config = dict(
    num_hidden_layers=8,
    hidden_size=256,
    num_attention_heads=4,
    num_key_value_heads=4,
    head_dim=64,
    intermediate_size=896,
    vocab_size=12699,
    hidden_act='tanh_gelu',
    norm='layernorm',
    norm_place='pre',
    norm_eps=1e-05,
    positions='learned',
    qk_norm=False,
    attn_scale=0.125,
    bias='all',
    tie_word_embeddings=True,
    parallel_block=False,
    init='normal',
    init_std_qkv=0.0381,
    init_std_o=0.0,
    init_std_up=0.0381,
    init_std_down=0.0,
    optimizer='muon_variant',
    learning_rate=0.00216,
    weight_decay=0.2,
    lr_head=0.00715,
    max_grad_norm=1.0,
    warmup_steps=200,
    schedule='wsd',
    decay_fraction=0.818,
    decay_shape='linear',
    final_lr_fraction=0.0,
    batch_tokens=65536,
    max_seq_len=256,
    doc_mask=True,
    train_tokens=371900000,
    max_steps=5675,
    dataset='wikipedia_en',
)
Each number is 500 + 50 x the weight over its row's rms, rounded and kept within 0 to 999. Layers, rows and columns count from 0. Numbers have three digits each. The size before them is the row's rms in percent of the matrix's.

# q: layer 3 attention query, 256x256, rms 0.059, rows 107-142, columns 0-63
# k: layer 3 attention key, 256x256, rms 0.0556, rows 107-142, columns 0-63
# v: layer 3 attention value, 256x256, rms 0.0411, rows 64-127, columns 0-63
# o: layer 3 attention output (transposed), 256x256, rms 0.0361, rows 64-127, columns 0-63
q107 094:505623501511546430556545576586528517478566466510524483499544551488547540568512559440494506472422553507500487457444484427500461509489531416491527418540524496469592536544536466490466468515512540
k107 097:490509526528430410498534541516492516583443514513585564553465513543424530662466421502460541496545467521457484452450489583622424540478532436479582487542571482415489528453591502554479540468534475
q108 091:509512548442446561512506517553518452582505455588563539498501430518511517467476549502389554437521566579510434471513446548481490531391490509495456530515416471478534512498531516500493573473553545
k108 090:552416420616409452513465568458474564521469460489490496532578480481463519550494486484433422554479466453566479469461472546473467485572516512501471559478420562448505493435508516557579423521555489
q109 091:504499592455583489404512580506555545492524500496481504506422474590490441440601507567496531442510544589514438537617515572521467510447589411534563556539449493557547461497528384510498478490534620
k109 085:437604606559431505453538454444471526485453518434463422489567440538434512600491494425505388453523491503488412483532532537483576456491406549491482604482584603552487517565477407437486549496522568
q110 088:478525470502555463526453498506644432496490400494451409495542443462675397518500437469388558531508448530570504595495547586518528496520533536487453446518524538471563465454522497534523456545553589
k110 097:567535436439602605499521503486482532548531457523384521520488486539553548480491542463467628546476483566484467561500558528498550424459480509537479364552457526534484466573541462511475485457525548
q111 095:460433486512511506514517496534506554376501442489530557485545556528591427481467405439460488559526546518460425535474476509409541446480433537537481445522446517473511527559505520499560480529547430
k111 096:475454569563578518528560463549462527577538431451513558564536531511426456589425539433442534502526486389602480434531365439505536511515473433518462456440519385484509451440444514483525565499494473
q112 093:470392528495467516509507530390508589454420462501494506439554481469513399555511450436503467538457425450518593480430462468499526510479440444475521452543594501554535541576458619542602523598558539
k112 096:464604545508566518449549451484515407576517563535542446447467525480610458549417479513529622619404541379560529476462417495551531444486596447558504479487555504418517517515548456499491551361493486
q113 087:476482586449504456464531467602579514486502494536409577487364528641519529477449370510479501496559466479413451463556491514493506440500558535530522561440478479535498462555504466451413487490541520
k113 088:501501564509465515477508498505516452469518567466500550468500409471561398463471593552447484441487440485563486574499494487547578447508539501494616488362510462475533345451497512597532531522536482
q114 088:583456382469467464509518512577494625411505508501511525405569511583528517430574526513508592557411574521466459495523580473539557532525411480496545357476461372536572601616421504526525530457554393
k114 090:524536477454520440585470487461557499510489569490499494442552553467516440533498472498558482559458442494537564456454473568526591504584489542524449406459568476597482456582453539511503457517517478
q115 089:458555465523502463515466547402427563490550431460520508557448533519504477483552373476445494558510490480578482481456432485489447445469434443488484510498453459504388518506498532544491429523518563
k115 096:483510472493596489444477512504470467409507502495601521463498518558427511591519553419468566432420460512407526579494422489503529508466488479602474539491497438530473566485414560492406473552425524
q116 092:534615506452481448385486488468522487471523573513529449516371448499596457520592520492449516505451408518509530484472470451585463549508449474442563552476480467413475559431525402547482498464448417
k116 094:466593471447526519457505489632460521554399514524473469488527601604476412522455516518572459480543493496535506572484497465473494446428471531442489517454475534397476527466529504520605457562414478
q117 086:533591516474512527533500489501442498392505580542466420560492457447395514524499503442526422475473494516499536462409486546484497506513547614575417505556526504487494451518451536520484514504443506
k117 092:515534532482498524507402507492523457544546469630548481456478457560530520457523582535502510477426578578527466473477516582569519501456547552444522484442496448521499606596494487439587469478472417
q118 092:373574431476450486560493455519562479520490529492526565433501542466406480565540489441610449571433486488485483497514472490449549526471555461544466473464512475563543425463449543495481550381493595
k118 094:453552503537551503560460541469506641467497506519456520431528413516520446463431543523584493547573527511423507510530543528544528454436432471502484521471502485481555531549558514601542506514485438
q119 097:491547483460424500532462513538553498627574480412435577511423449532553502534467546493566600462489422497512497542618513557412511550478574550457466578489491469499536537459505559508500484524527503
k119 096:441529579520443446452447456511387537525479577529568537419445482496530511563516517530494473585560499571498548440485458487506539499466524475494503532504491482560481564444544549421571501527451504
q120 093:436604577479427616460482457548505423548511510508484539506530490547437523391608494482487455401568490454545514522581509545460645484541546607503511499492456453579501415490527443473425536500554490
k120 096:487526519399484516450483495473525522525545556479464561559527532464537528542546564534532494558446464494512494493566529516509506519461446552576511557456484472574467371529508497538484573477489504
q121 089:525529502567455418507512540472459402485536457548478568427529500506570486437535437515518502456571511411424505574533529447528575515508544579497561533495404540474470516593516476533556560523589516
k121 089:617467577499458551434459443447415506472497465524544550479545489491589559506475354499505519496467526512595440500456445478452516454472552530524563478513546479491512498444568510533564524541466561
q122 090:511499455433502501489490601456526530438446417543505526477492527483564626529470422480485424519466543447503550554476440478452493499512468408443471487488455476451578469527417483533464508555471476
k122 093:506470423481549573524479594523509500493447613541488514398569534514571479527485482450443446506522514528532533550474503554477530521525518476493526474563511490486474537488604520553554446536498404
q123 086:557560540513466493526499558551538514476530473442460431538421552454588512413474498553479542465553546574480491551593472481504501485602608505565488499547511449469582549457450515513443490561449525
k123 085:489449543498486491515482393469482495460465563466455443482606556406470480504531491462490362422572469505537574449524498514423580562547478505492552509477548520522508503552539548493493514497531465
q124 089:469482549542531477465396456437443548472525522519424520450581519466555420594573547453505510495421501498536512480452427496455544608358472485409554505540542484511575496537442532455537483531505417
k124 088:549443466517507533622505528580490398549448527608546551478418535566465489466435425571557500458520566541424490420490505491514505539544490524491563477496539512523425494563580466506454481474510455
q125 093:612467469497474486523505480419524517516582487493520487515569378458491526480543486512515458639545462467478493356472514541466532546642448528477418542591453577516506515539524470475511571394509483
k125 095:540514510560547572443451545437490486489509489556471527496422507441535512526478434499426513436506503466525486470610416534477455464533450460447566571455527544505572543506496448500502503548509395
q126 081:524519487495473553603570565525451510537574531548529489553493429480509496506504443524518458350414526537396453429483472500453449559440547401559565512573564462486563558531499547503480541429528441
k126 086:565483576530515504528496504468487582477473545406563417535498548500519560513456460488500551482535490471491557477512492507538497557524524476539589447545523471487500439515555497428574534492541480
q127 096:553575532416477524483393460541535514494472508504535534580560519537459450507503537579595432447552496564478425494509548548464482542416520475455474498448514465579440499464487528462479576532441567
k127 094:422489494453426486502492497566559542523418457436466532450545479409508515553479474453491528541513522472549567487537514440549484513449419465405554544520514535565541534535484497473570500498555447
v64 094:481601543528450526449495515542543435632585465556474588536467459514454548509516456547539454472524478462507434460538527508493577444498471556478394595514558491547413515507468540473467476539561524
o64 092:527505468556527447486531616431577502512436465523467435561499526449551439484495509474477510538467483468509655565569503553490415564572565529524517472492486510538469459493396545539457484510480434
v65 111:486569431423534497451456490566529484533499522569523457547521497522539419497469505531462421561526450465542491469574497542446464488447535431503464501488508488476626576402541519452637574536429561
o65 105:503536494489467506519507438513524581531552549444514539474521603473463527507558537495500507485455453596476544505460520485438506536508446406539441566560539541442420527442590462455488502524498441
v66 095:509359572457421486450513546525594462531433473453491406513465544423404481533483503585521525531506474550538482504489494492540482579503434454558506535411497519554546430488507520467478412528495558
o66 087:518523556478566480579461530627587594432573455574525525508529507543613500532422410429527485432487596465495540524527453593523560514521523517584527401482546502493512514529558450506531569447536513
v67 105:501527514527437483522533443490439499466574560463595492479467447487550528479493457475500546419585480408434446481559517509563518398532484440484512519492588486586363464581471470445446563512582407
o67 097:437485472549500512548478593412488489499557395506584608597544587440492531547497402552426483497473499572579596557447470476441433433526472441472449448556443455508508558515519553493496525462539560
v68 101:450520512442559493499539466496499485471521480468451508524563528487437492582489487555500489367605515506478525526514422506419479527472460510478534509603505502534451513453505568530504495467468433
o68 099:531573515547505515499541524576434445542495567528509498487542414515580509420495579588491462510464481539593452558514473536488559429461456506536451504416496347456561474456523525480520488556420485
v69 099:629603539474543569505467534518581460460498537479494495554391403609540508612497501532503507474458430510501404539568386518486531493545403442494474588491560467543458469560522559466520476565487508
o69 095:407539454628611467492493457533465537536474477489473508452454568532463556446490572435545582463499585525379521528549568404511406460530472449567475447570511515444521565527480472521417532532511470
v70 104:550513537393510518584586577498447486492448487507513500445535402523485484525439517425510459502439523395517500491432453505491584541489549475529440486456480484460556433566547502421456481535542467
o70 099:542375560634655482447408369490449562543461471473423524498544480521463540496497489548502512527498566543496500532523543508559529486515458523503550468392565512535482421498477450570523531397437503
v71 110:413491454451438532454444486516491419426536421500479456458432501426437504422539557604535559526510459496547541406605509539513422570461558542449569518474466555574542543524439434521559411546505619
o71 105:496445566565463506468607504466459417538512553472532529497462512557482450560523499415386520465481571429522481488487397457508400524519529446550470497532413536485437520489579471582467472523597531
v72 104:507436419561408443497486495494593537488464482515487516539474546490488487471508449490482532550470398450529589439442501443553535492450500425492431541534629518542386455465485551509590477397481529
o72 100:461510569497516547502492470499436504437488557478469531521539421550529539542487502500486477475489569555537447506523502508587446467587538536410516554523444477458472463557450552495530478564513455
v73 097:560493525557455525540518501490479538511482409534480442381601459552448470525441555436509385576557508438553581500505566428525441459489428424459468513506395514485515372604550493583496530537477481
o73 097:491489569496487503436460427468484439504527506457397518562368534559540448476557434519497534461517449495422515540521493571495499540558567598423536574479477502453465462489536510445557564528526566
v74 105:525528498506458531552576482463460525545544476553511488535481552528444489496496538555552495600445536422564510545448509539559456489505549421572434461503523480491500403526495536408545464398524531
o74 101:491549560401500556439500510402453452536450420463481481453456534456530429450502565495501418424474589498537475383540461492476463507515569509530607588576525506434543486517554499546513569533538528
v75 103:499565479463394483545548481484494637485495458500533454590404554388518507526496417527481446512506499461550415574456516647456544508515370431536495543528419519503479613409516438496544519565549490
o75 099:495474576516548440524561439401528486506544501509562488546535520542492452542569483461503528439470493463495497543446475504535442472519471520570510463437562432423501430591464524499466447505517422
v76 106:535520509527517520415538547551502492559501501556528472506494529494462445453477472487532560612518406538517538496503623538532499548424500597557403512397437511463497581451459397449518545574469476
o76 101:451532538465424488505456516458493535474607572465456517509475435458516521502579539448591410468543486514461532456537496482468465574504556410431517460545568540554521510526559545465447460517580485
v77 110:479488405559454620523445401470539530530526469461482488527523479494593514506524463561508551483377520569558491527485464484481516482476482462434437536441490535540629520466567552545550485453556453
o77 114:487383568471468472465472522444512461385542535565465528491538444549437449494511560401371503435508444422501427511529437493512513435540493532414582420471483501451417530515401482456446467553455477
v78 086:459615474509436497485483566440559557473482500455494571548507483504476424552406487498463527477495515593377523529528512580557465494466443544465541536532486477493525480545490501532626458423520489
o78 093:538445580544555476461486467512443493501523477552483448468458504585453554489535447479585414511539403486507498437469551372522524546490514552578517480478398613506451512473492469464470519499430540
v79 098:503445476524413461548542537488552556515508502385490547489504432455497485621519498480481475485404524533541454526459486529438477400582478439464498513490426464482548489564512483478445501544452463
o79 098:565517571462511508582458408547518523465499476509496525524543544453579425444551467574383524571484560431535542548536530514504607508487480567442552441537603507512386468490429506470521515492573494
v80 107:457403552573447461444577474501520465443527482420454465477597474434505427479494553406506521394503450482535507503452506491532564533478494528580457486551522519504430446490562464426541444480539530
o80 105:534475391481497517502429530464538483509516507465498541443510491430579583470543431531514477482533543522522448447606513546444567478549481558400446565535499529536551458534519509506508538515478496
v81 097:480544488513558492530472463578616555541525475495563566519574516493488503457465491574500380452483373455584544433420528532605442505539531398485477481548462576420459447536502460486461458516432478
o81 097:410449515468462490430465536539482457450544612548445452458525576471543584500483420476568539535518509546515551513582511510434576509421488541548462441496574390488501588465508521514578607478512478
v82 100:473507470413471503436564499490390575502506575536395533459510544621533481458396500497548479562504559556422544551494546427500554455471434544599489568538480507501508543476466535493497501524496442
o82 101:481383473527554509519423460458508530424503440523544570536453484487435525529509451480469546466580490526513492412551569501514476496481503466419450521459431438557408540485487379531491542528426547
v83 098:493491399510446451525564521545578476416448559517492570515458515531493469503446526477451508514464380541519644432516510466499464406530481594447525453528603508501414560552510409550523449525498583
o83 096:449547542325540581495473574435524484542449463659508432431505526446469540444558480551471497604604531515586516511442506511537452533551463404367436500494407457518561485479487480481432504498558517
v84 106:497548465500526464532611427505562457563609541446521402637506463468474443538499516547409523524486509478442541533511542470514497609483426361498448513477474510494563466403472576403613506445597546
o84 101:590535457570608526464414540549409551462485462541547419376492510528461511486507637470515487540500517516469521443474484468547552534423428487520474485405533424482506557547495523547516499502459394
v85 098:452483473485548613461498455504539517567448534401468540512540505544500453539556441431465550458493518493499452510504449462478432569420540520495551433506423416500389514468441498512544531501414560
o85 094:511516517531472364504557466473618560552496365562451547532475486450486416451461490421478528575544502479494469470503543453383501574486477632383527512531484622498543499542390502510548452542470475
v86 099:524452559519403577441598638445499523469448432437528461503474516515512478542509395424475444538455417493489489579509529544574446446505532454517517537572555523522524460498498490447527505573503549
o86 096:521514495533483509532476422458546389548556559594483490410498461471559525495542589552415463485618412557469456447496528528515435524485504541509550579447502504475534486563576501492476492489456461
v87 099:593446470575531475468447512462481454464574432447490507535487468497588419508489544510469539382491523435524493512459566500604553588570531487480522614599489503492466452416526610477520428458390517
o87 098:457562506542499509473530537523566456446468516499539509397435594456509513425461386484495500554552512579444531498477501519464529438487497516530514445445509533472449541552498473546514539572451503
v88 105:485460565454424450495528501460652541532484552490496502493498492542498488545496565439465503467478433401311477420519500487590465469464548419534469503512534452496484432479535552483462478447503464
o88 098:562568530571592549446464511434452454504478466514448458497442524561479444366462447500432474468541531510520470514515627552460508439540476590491447498480501504530462483532506471469518464483573502
v89 095:582465482560489502460466476454465377479454480510528434567488465585453511515464471491470555562524508453350564405641512523513459547492482600464486570520559470587485477485507459380572479442472504
o89 090:465479427475585439469490486560496568461374456523518554474524457442490506474506527441625489548505547551516436463361464519582504430517502550517480435484470538519571487518458554590522423580564506
v90 101:476533445467514454507565514475525546522527395494525477442501535501447489465485557522603493539484416388496541414538522459554483556475465533452495425521502474510558479438510484548441456485486528
o90 098:616526529465462554608399441612423545469444500481528608593407462566506428530520433457484459552518520500504551432468608509530494449493491430551567499553472624540502623398434511508601489509487483
v91 105:515531426593535496524594444526562523469493448542482520551441460553455507459564470508413523484532550504516533494446503471543547494517484435551495413561550428461498522501424516517406449489548538
o91 107:541479388453471583491434405506557432505558527566503388489511508417520511504502505447494439500457474485555520459456464535518539508520497441526519476417520595539507526559509447455563572537495506
v92 101:430483452507521461565628497491464470432513472509553554542487491426451513466576483455532610412484588522509495503456503517547581538486384497497596482514440493595558528438484563416531532461669537
o92 099:592467464469496495344359523509498473422497522500479470482503468563531452466568597519504433507562418435513456475583441415453470594492476482501401465525494532446450538454497497487485442456440426
v93 107:583551472504430470473522570516500465529491560444530484529502423502537606507518510508537485477593509447574492440385602471401546582538638484449433542496483521544595538514480502472520496516456480
o93 097:533418490501498439504576498439427557509498433518487580443488558527563609477436410464503494420475384545448527460569412481548492520459518437500547535536526442443509460596433468482455473548508555
v94 117:515412483553539541475467529519499484495497525486637515568410496533405436467560415536573480497499476401486492422479563477616534538470445465482574540548520485594490583395499548499505498565630477
o94 112:476582462494578460479479483541483526534605540535515472488550491547651485466477478436488606446459477537482526573521479506526535515558552477541462446528477421491565555515460574490491459528487494
v95 103:508477517462489458473492491519492463503502441470583524467485537506356520576456557511529510425593509519524491564481499562483451520574517482527559446531428509407588499536566530473552569445569499
o95 105:529538518521502548453480493455549501482512512559470475513477513585570419485548510458423545508478536491465452425501479516529475593522449514555500517388571544542466573442472469556498444520538545
v96 102:498524524532568508465414519541507493468575676511494508525463499460515585509558499467594412470520584571377393591473496398520481481549530495507441552506519475486475511422456500424456516531597560
o96 100:444452408565445517539488489492483508536544540549433481460506592463469577465437501452493540493519442422513479505571634556473453588493551532541490483477539418465507550587491504537541480505499344
v97 105:519486468549470488488484518543462381507453467474493523472365406510599540534476453477502456525518531475496557536464576513412493612482465491484528459526489453432552520496512457428478473595461482
o97 104:472454515512551456603647443561502591512585575484535540444581575482441453472512485541512404461449530525498520465482476564467502514435525471613485540482464487589500540574491519467535448448450448
v98 100:413430539534528574505566563433544462506422541473431482490549594562509607472474497492573474501437564557547466519457530542495494495463491539480462421497508534396626422500558463505527497473476528
o98 097:544618540508505449504457488549549401538563513512486522623439523474421457513555505478504460463547489532409470474553507504539523455539504590566570567547524567559425551523443490454496522491499463
v99 107:551559583513554441478506542550421435452522494479449486473528486597528448567524419491481525444522429504470529435507566447471503469496491534517549523610487416503493582501490537524482465432539402
o99 100:502567457501535554464519577478539515457498481539460505467555474481468450522505560514634574500500508560510495524539488472536530410547499527499411510451436430474499547475491434499574423562381519
v100 100:414424581476570544419461480440484508501506493451466482536544481500480425466564532560533471466447504498541489466502587509589436515528526507451469509496399503433549428502545494527498481458424430
o100 100:491515500674463448570531510607519423415553524552472433439509498543544554441474447474554502498522507528493492502527505412437614601434496500532520450513575497472451538462457471484505526519551517
v101 098:498404441492522523414497414494502552563465514447518484545455471549456477507558551506520554427489502520612566556400386521531608448540513614479534527529486467422496515562508551567499482475557602
o101 096:523451498548433411546470484551499527411388457486503496489470503554488548504545428429400525459470452521444464399598491499530521552544367461483514509537479406569545490492492524504498461573522462
v102 098:531541442566490526498454495498524529529582518440474575435501491596492564459483532544452536536433571474624521546460475448552545490524420545560454519491560565469522589469492498414533413532494578
o102 093:489541504488549500509532497505431446572439467495582513523389527424471426499503505446435430504484430572501467539557555452527596499509497430466524563562528521544494470475512480508442454496520529
v103 108:497527527513542592425485469552475504535555511459433516534493491547523519480614497406468412518463534443449533398457431517480532572556431432461565570551546511555504520499557525518407491468515523
o103 104:513490480433508463571542525570506446562472477532463452494445479483556427437444502450469538543556467479531340521516468412531404515511470574577500502441567578479515444403532506530581532450507583
v104 105:635537476461403438341500512432458513449546471626552456582467492458530456424534507497469456478429502502510462476441506599442425469481406528405513532543557512461499510515542503486456505423535381
o104 103:486450462525520510520543445469494521471416552433545510407558520526462520527516505591594529530674457488487566535467497565608517537580507499481446497481475526531563464442519393535568408529524605
v105 098:398378550449525534465390461487516538497497470518392551398558494569499550458441576495513553547544477500437544488578505544471528459585557539424517471459458453493428474444481497504508537550413569
o105 094:468562481520443504516420503548460546574522481390496495592553517467472552617552502489420457498482535489545361522441544541439428550447466483563499508596522553502546454624476499459448475556562539
v106 100:506472488428460440506488466484483536450501500426461581501480549584524486487474504489534451436486518433519454453504438514637566434459566406544510470439482479455550621592455487502526595455499479
o106 095:481474457560444475517468464499499473549491455497599566578520518426474487496522484489463524508525476450528514457506547485494472530487462555511509534591474550556382442508495502489541579583467475
v107 104:516427445533477560526601559422505502458586574491465581524434500587491517560536547430436446430552443484559448515491494402421461496574507499489498492404410536488525439548578524520533495481501501
o107 103:523571503499508562525448510484464471542408412493450508408594574542499470466513481502543511489476488500558510524514499596507519531509480451479565503470576470496486446516524450581522451544510528
v108 102:415437571469460392406549524458546454441553515474491475514469535573419604540542558491483550514540574437417488516508494446558552471533497543426554463577480484530489463513493471362495548538487569
o108 100:544482461549527475501476509450476472550558536532460542480415533480545387438477533498508448554538436458511472475534528449537457474373553484494499622440592509539435451533473462587505366454580421
v109 102:515511532507524504615580502507443418506441540429510477399467489476549523484541437588511524482558521524548503442506511518409547585479457460458461553487503519508456443567457473509543462491546477
o109 095:502536479413581449524377559553551507473556438455464553558557454519560449458522474549425442448463425589507520644539416525547512432510483451512506466579533476453511438543578473525468493524450428
v110 103:519499493538519483534533515482551575465543411448445500595570460502486467450444472503442433484566499383513527530424468498477530483529497491420441449570448585454423500507515550566456533508518549
o110 096:530452492438465555601538511478513527443450559510481547491589391484602568503580510477536570519446502502538552365493577543542528582504492468474601458517555512493543519481470524507483515475480490
v111 102:455469489478512475515491539497513505578580450482499498566572458502536510516527502574535501531314602506552508526352504510572469521531528453576465493460520410536569539487487469436511434456419568
o111 098:539535616559564515522513436607451416488489494492553499465475524476459465494477575473538477518548465422471414545569521531484490522457509596462561533601514604444431418536567489547550563512577515
v112 106:564450467521585568404464461459457411459545529591432449526505477525594455467494521536431510470329581509478456416539525505494489400536501580518628603475528456566480487452522537448524519563506404
o112 103:497543508552504485535465453501425489382521553407489450505476618510405478511494542538553474497548498550447445578535478366404462467426484565513414474494456580436513527505510503479481536442519510
v113 102:495619546554504483527493449422472483475502622557543587537564467626507428499483470376553513574426463540508417511582525546468459506407496502524463492494588477521463515379408533470504522458440466
o113 102:448556428456494505401498479571555481461446353504458461459534479391498611516516528534524413576556479506515522476461546467512530451528472450505480523568382539498483521524487570473439393559480546
v114 097:500430505574529501522495413483479565487527390500476430498543510592428546437483569533475559539431542555449494480461500490506452587501562508450473559485538541387489430551618502478502530397426545
o114 094:418576491440484517559429540464469458534509533392510551522486469460524481541482509464505473452569613411582455432509506566488515462453413511514567454563592431492599489555420443558557565528581451
v115 101:491445518531532453464435572597471512423516564442525496515441451554515507536490521528490507464556408487535524438490510470582468494520473650497451490598450489424432617477571469502623426424551440
o115 095:481528507477447454507481473532436490542521450475455511419634431493458485478581500493613585587575501529486514495490467485528569489494460440529510482390564468546483551517509546599471514533505506
v116 106:468506508632455473552499465451439542530465547429423456557553490506462406499514492529573582492460446519519504501442439509558549503508463621462478474466413492488493571523504648485470456429510547
o116 095:521469466435451554455467514479484458377475541548543520474452518510499506527489436494515528433540517489533444526540597379525523514480540424517491499468529542507480564511526474501432523530418539
v117 094:557427643580482482417397494489573490467496483524513479527451595573519454420474545542483479548533522524456467535491549556556497554543546528569375517514477448468532520438474502543519430542501540
o117 095:459508453549492522538572430506438524435479497521443503489516456437566603562520456496555474448474510454413467514463599503471515478466447530503576554482556510538518456565556464464427538489541458
v118 108:501522571552603360509513551479575425507463494540495504491473480525451552473513454570589489444428607511464398415539529444503447565523532513530529524475512452562457526406528359463514400501547536
o118 104:429479488542502541523604381531531516589506472541481522578480528550530571521439438501521597547610501427428468478575501431429651559515475445575455508465511400548468389521486604494444487500547400
v119 108:535422554393525514555422427544492563516481488512441533410521497554484492498489541413558507472466508502510457490445495502593412514495512559489499499396510482500548464544469353484537443460514505
o119 104:441490556609519463439426448534494548385555630538477431547517478495423565475528502517504542499567530459574500415603459488453513552463445482548499505577453534517460495537545494510476434549547471
v120 105:534554527527512475475526557502528490441405484430471498553485495571477513532462462559483582388566492452575488512594564432524508482534445508596511469541582429535514442507509372503479485528472470
o120 096:525486468545461541446384496463545609557444448546478579441440482452488463519531562471492516508478511478404513371498461564472452423498532524559461507458502416458514515556550548487469461483498563
v121 096:439526515515598505499450481626578420504454639573530505512509419525494536542510503489494550565574527513409426505511541478439480572528515567501454445539476469467552538424476556572499579489452566
o121 096:514431422528565500472433518500438556490475500576506481483486474450520397478441501532438435561529487520553521501509527580477487521563518525609507467491560498490584468492540436578492476525503423
v122 102:533559378430582527530389465543470426498517547581495506526517492516531479474537533557544475506380495518551510490503560516554511416439559521517470532474558420505482493465559464574539476417449392
o122 100:438574475496473533420486504453484516534497506482579548524499583541457486539600520466522472576508503495474532499493449530553490505545554533438610459552480567454563474456526498489418564548493582
v123 100:452531503495497510478444498541492534513550490544565597607543484542488504499498594424435467546494509505445525513476451548436474399570448637454504525494565493526450514483519632436456476526569473
o123 095:524513532542536522518553495397459384508508542433490404457457489514442465518517427492587492507485486448494556488472433463478491519598564472409389599517482510471541492493525540494580534496532518
v124 107:534455367493478602421456506576462513430484513479581481541508472534535645429480499455464464451600425580594457482560483598529521483427420517419504504510541522459521474481573521443442587451468435
o124 104:503419566493493421541476542492496515555550515506496591468559546548510392577601461510564502580443480422455582533387473395494527480486495432443507526512453532470487502564512484518522436512566563
v125 109:460526470429437522445462466504498554522568532465505502494547537591443546529480455441496489557552492546573485501470374546432493501486496592567546443499464537546492504523440451434510487528388515
o125 105:497473527488496482591464522432505503522455517521521574502410458401435492506546463501573438495443429461516497517518432530374485529567628427494445541530511549476543526530523538535431418510513545
v126 101:440600475461543451474402554549484553608479488486502478469584526488472527528475516432449555506615496481553530463484547540459446558485594563453493535526603462572582478547533508531528524499482411
o126 102:592426510530476653467503547501449508511426457484468521574509430530487512506571502467498492493523484412521435379493498532497491468537529445566468530445513458522389471459582445495484491514482631
v127 102:509545477447559569449522616431501408527505430553528481517489545567590497495511523462483435565531538543441467541560528527425464510534568552539501503522465438439499451572444492537515579532393500
o127 094:472522590477529470574503449581434450496487567502542569474487516458401527565469488551550469440470612475451542490421518473480448451488442491510489492530583427497464577502496505539400508513534413
q128 089:561487510504497558497518472498480517464475533444564466490499505409515455517515485422637518463568474453486493577464502525509533511511539489505396456417478514472452519454538506530536428592548424
k128 089:538490522473511567459466470480505441546563491453530513565523539415443520508574517454543454485573488442572579465446472501523524479515507493539595416569432409533564498519498509417572477582567563
q129 098:464419410594601463460460518563513439524527445465520464522480463485538396509572477548540535542594503437504533443518574521530453583488510470506516545504522548551537501460487468447508446393561510
k129 100:489500491602579466470530467552557535548502422514516462603492448523474473531597566560521570463513438510533448374466542519593510469516479569494564398437406594503497587491568488484599431462471499
q130 094:512512579483415434494557541510436390567480438478479440517553533478451455481475616494464561465542430481566523475485445402593537395576470500515455455591501454407511399533482517447453503465573415
k130 101:439517526402572508526518563477590377567488501486543506509548492490388446520455487434476535455513538423440451528501543448454418598533596525492441514417500470452452462431576565449510426525460490
q131 086:475504407468525502445471462450535540416530455382590568544503518479526392581481461460450529484450491509565583474488427544554497484440589475424485441484546535520575522583530578412550609495490546
k131 086:375429463471497535453494435487443524468519489491526473536486499460523495424539548506555480489549560580454456515395467537516441564529567560551528526433403510507539484455504508565515603538601448
q132 088:443436603487606505480490591493510448518547543470482542439473411606464528542558577547544573588491412559527562521456519521449466487479523402512522436540544558538577568480565485525475523484399520
k132 089:535529445499550506451541469473542509546558551501529489447564386519542511453447539584634501533456521564468473426507521503566465503470462482526540509468509625535473550445537424553555510593443512
q133 087:537455439553554514546442532576491585516518510445525374504501528486538520465584573500516576570445540532466479511435488446531482480476517505438408513569513522475585461511493575535547494484530559
k133 089:484478466485495568504506513507491516469537496539510465385499394456449486515512527543501566506466548533476480451462415548421536530444502415559479537585494516517484538454409545478616546545481580
q134 087:544513393578471474432470480466509536519503460585508503491560488501596555512482528566516522461584485416536447469515564481527569587407543584562528464465441496582429494521456510520585537516530483
k134 092:534544480527462461555578460508472427467442491435445482563472513599474420434529528473515483430533529547492430587442427464504492560492431555598448434534478494585490508440474550490475514492490503
q135 095:490457496524571557455438431586497479481501542469544491521454573507427491491551388583518510563461522622483493448580508468508527469546445560415575542452438523499390493505551354449411496480496433
k135 098:447394465433529574475462501487486611464481605445430444484452579556512500550480434467485507498521548434486479505515410494488475435493435451607539487528467515525499590547545505545451498416471518
q136 102:512462508518571430495423495451503547458515479538475541529458554574508526496435474512431455494388445489476514415533505541462422541464531532544500486430473466507552512487416475441552493502463445
k136 104:516519491583485465478492528401449588434476573454529442468492593433487530386451521476539574553575420540497571517516412520452439531482455519458460518435482523527492487488471536539529476463505569
q137 101:500506461522478612507564527399520510518584487645495431511512475485574520458498463482514502546499527504550556505450481559510430522471525471528506436523474520487545483523510494554503519417521443
k137 095:543497376507493530448597601470515427583535419444525405492551543520475551561538536440569515552438574404508510393549512421495487476587569466454479500470473504473591556462488441577564437514596523
q138 093:505577588521464521505457513508484513499583519434520382462609531555516486453410608447430489496549406527534457565495434503554546510530542504519466600529537507454530440491489506395364416477462403
k138 095:506501509521505467476448478496567445564433468445555464534445419427445513527485409368563536435518460470492430643538435598555536535524549571475498467495537427502502427417510495564436494541437520
q139 091:485447432501403512530538490619530397472448532502487481487420547491463522451487523520541446501432479624532496511421558522554544571482522561564422528404574445549518500468610496517503447462474491
k139 094:517441445479455414394474493542546550475417515466504415581445502486591567501531580513485533493485458511519500463541453519471555437502525479539553421578516502481588489563492562499465450538461436
q140 089:529499389460521498516507525458641511481492568507495510544497591467540519470388518487541415556526378404629472495522419479537539440473525541498537613620434496554491533534567512529499552494423409
k140 092:523433557524373534569544500495495489465479518468527527475583539432530490483432584527537487503572535484454449580573487515442485523583515502569531549517447491596525517508499457457521588511491413
q141 087:509517473513552453549433548579503501449428531461438526492491516554475548435428518448490603546558468480595482515488496564459501628467441540451471499442483552520547483535539460392468465513524468
k141 088:541532626525531456508462467478506484457548465559501508533481539508513530500429525448396550402602383488504510447478421398493512493471539498642489503572570485460500454567522494506476414501599445
q142 089:544491584406439469533626460454654470533553444523605536488538550526417467555521493486434492496506455439522500511537504561462527581590490513443448493523475523446483463525489412577428425502500501
k142 086:540421562540527530604565372479491501517490504527481449444465515513377463487494463469575512583429546482463473534454448531426514502456471490552465580549487444433407498561463490487461437521444607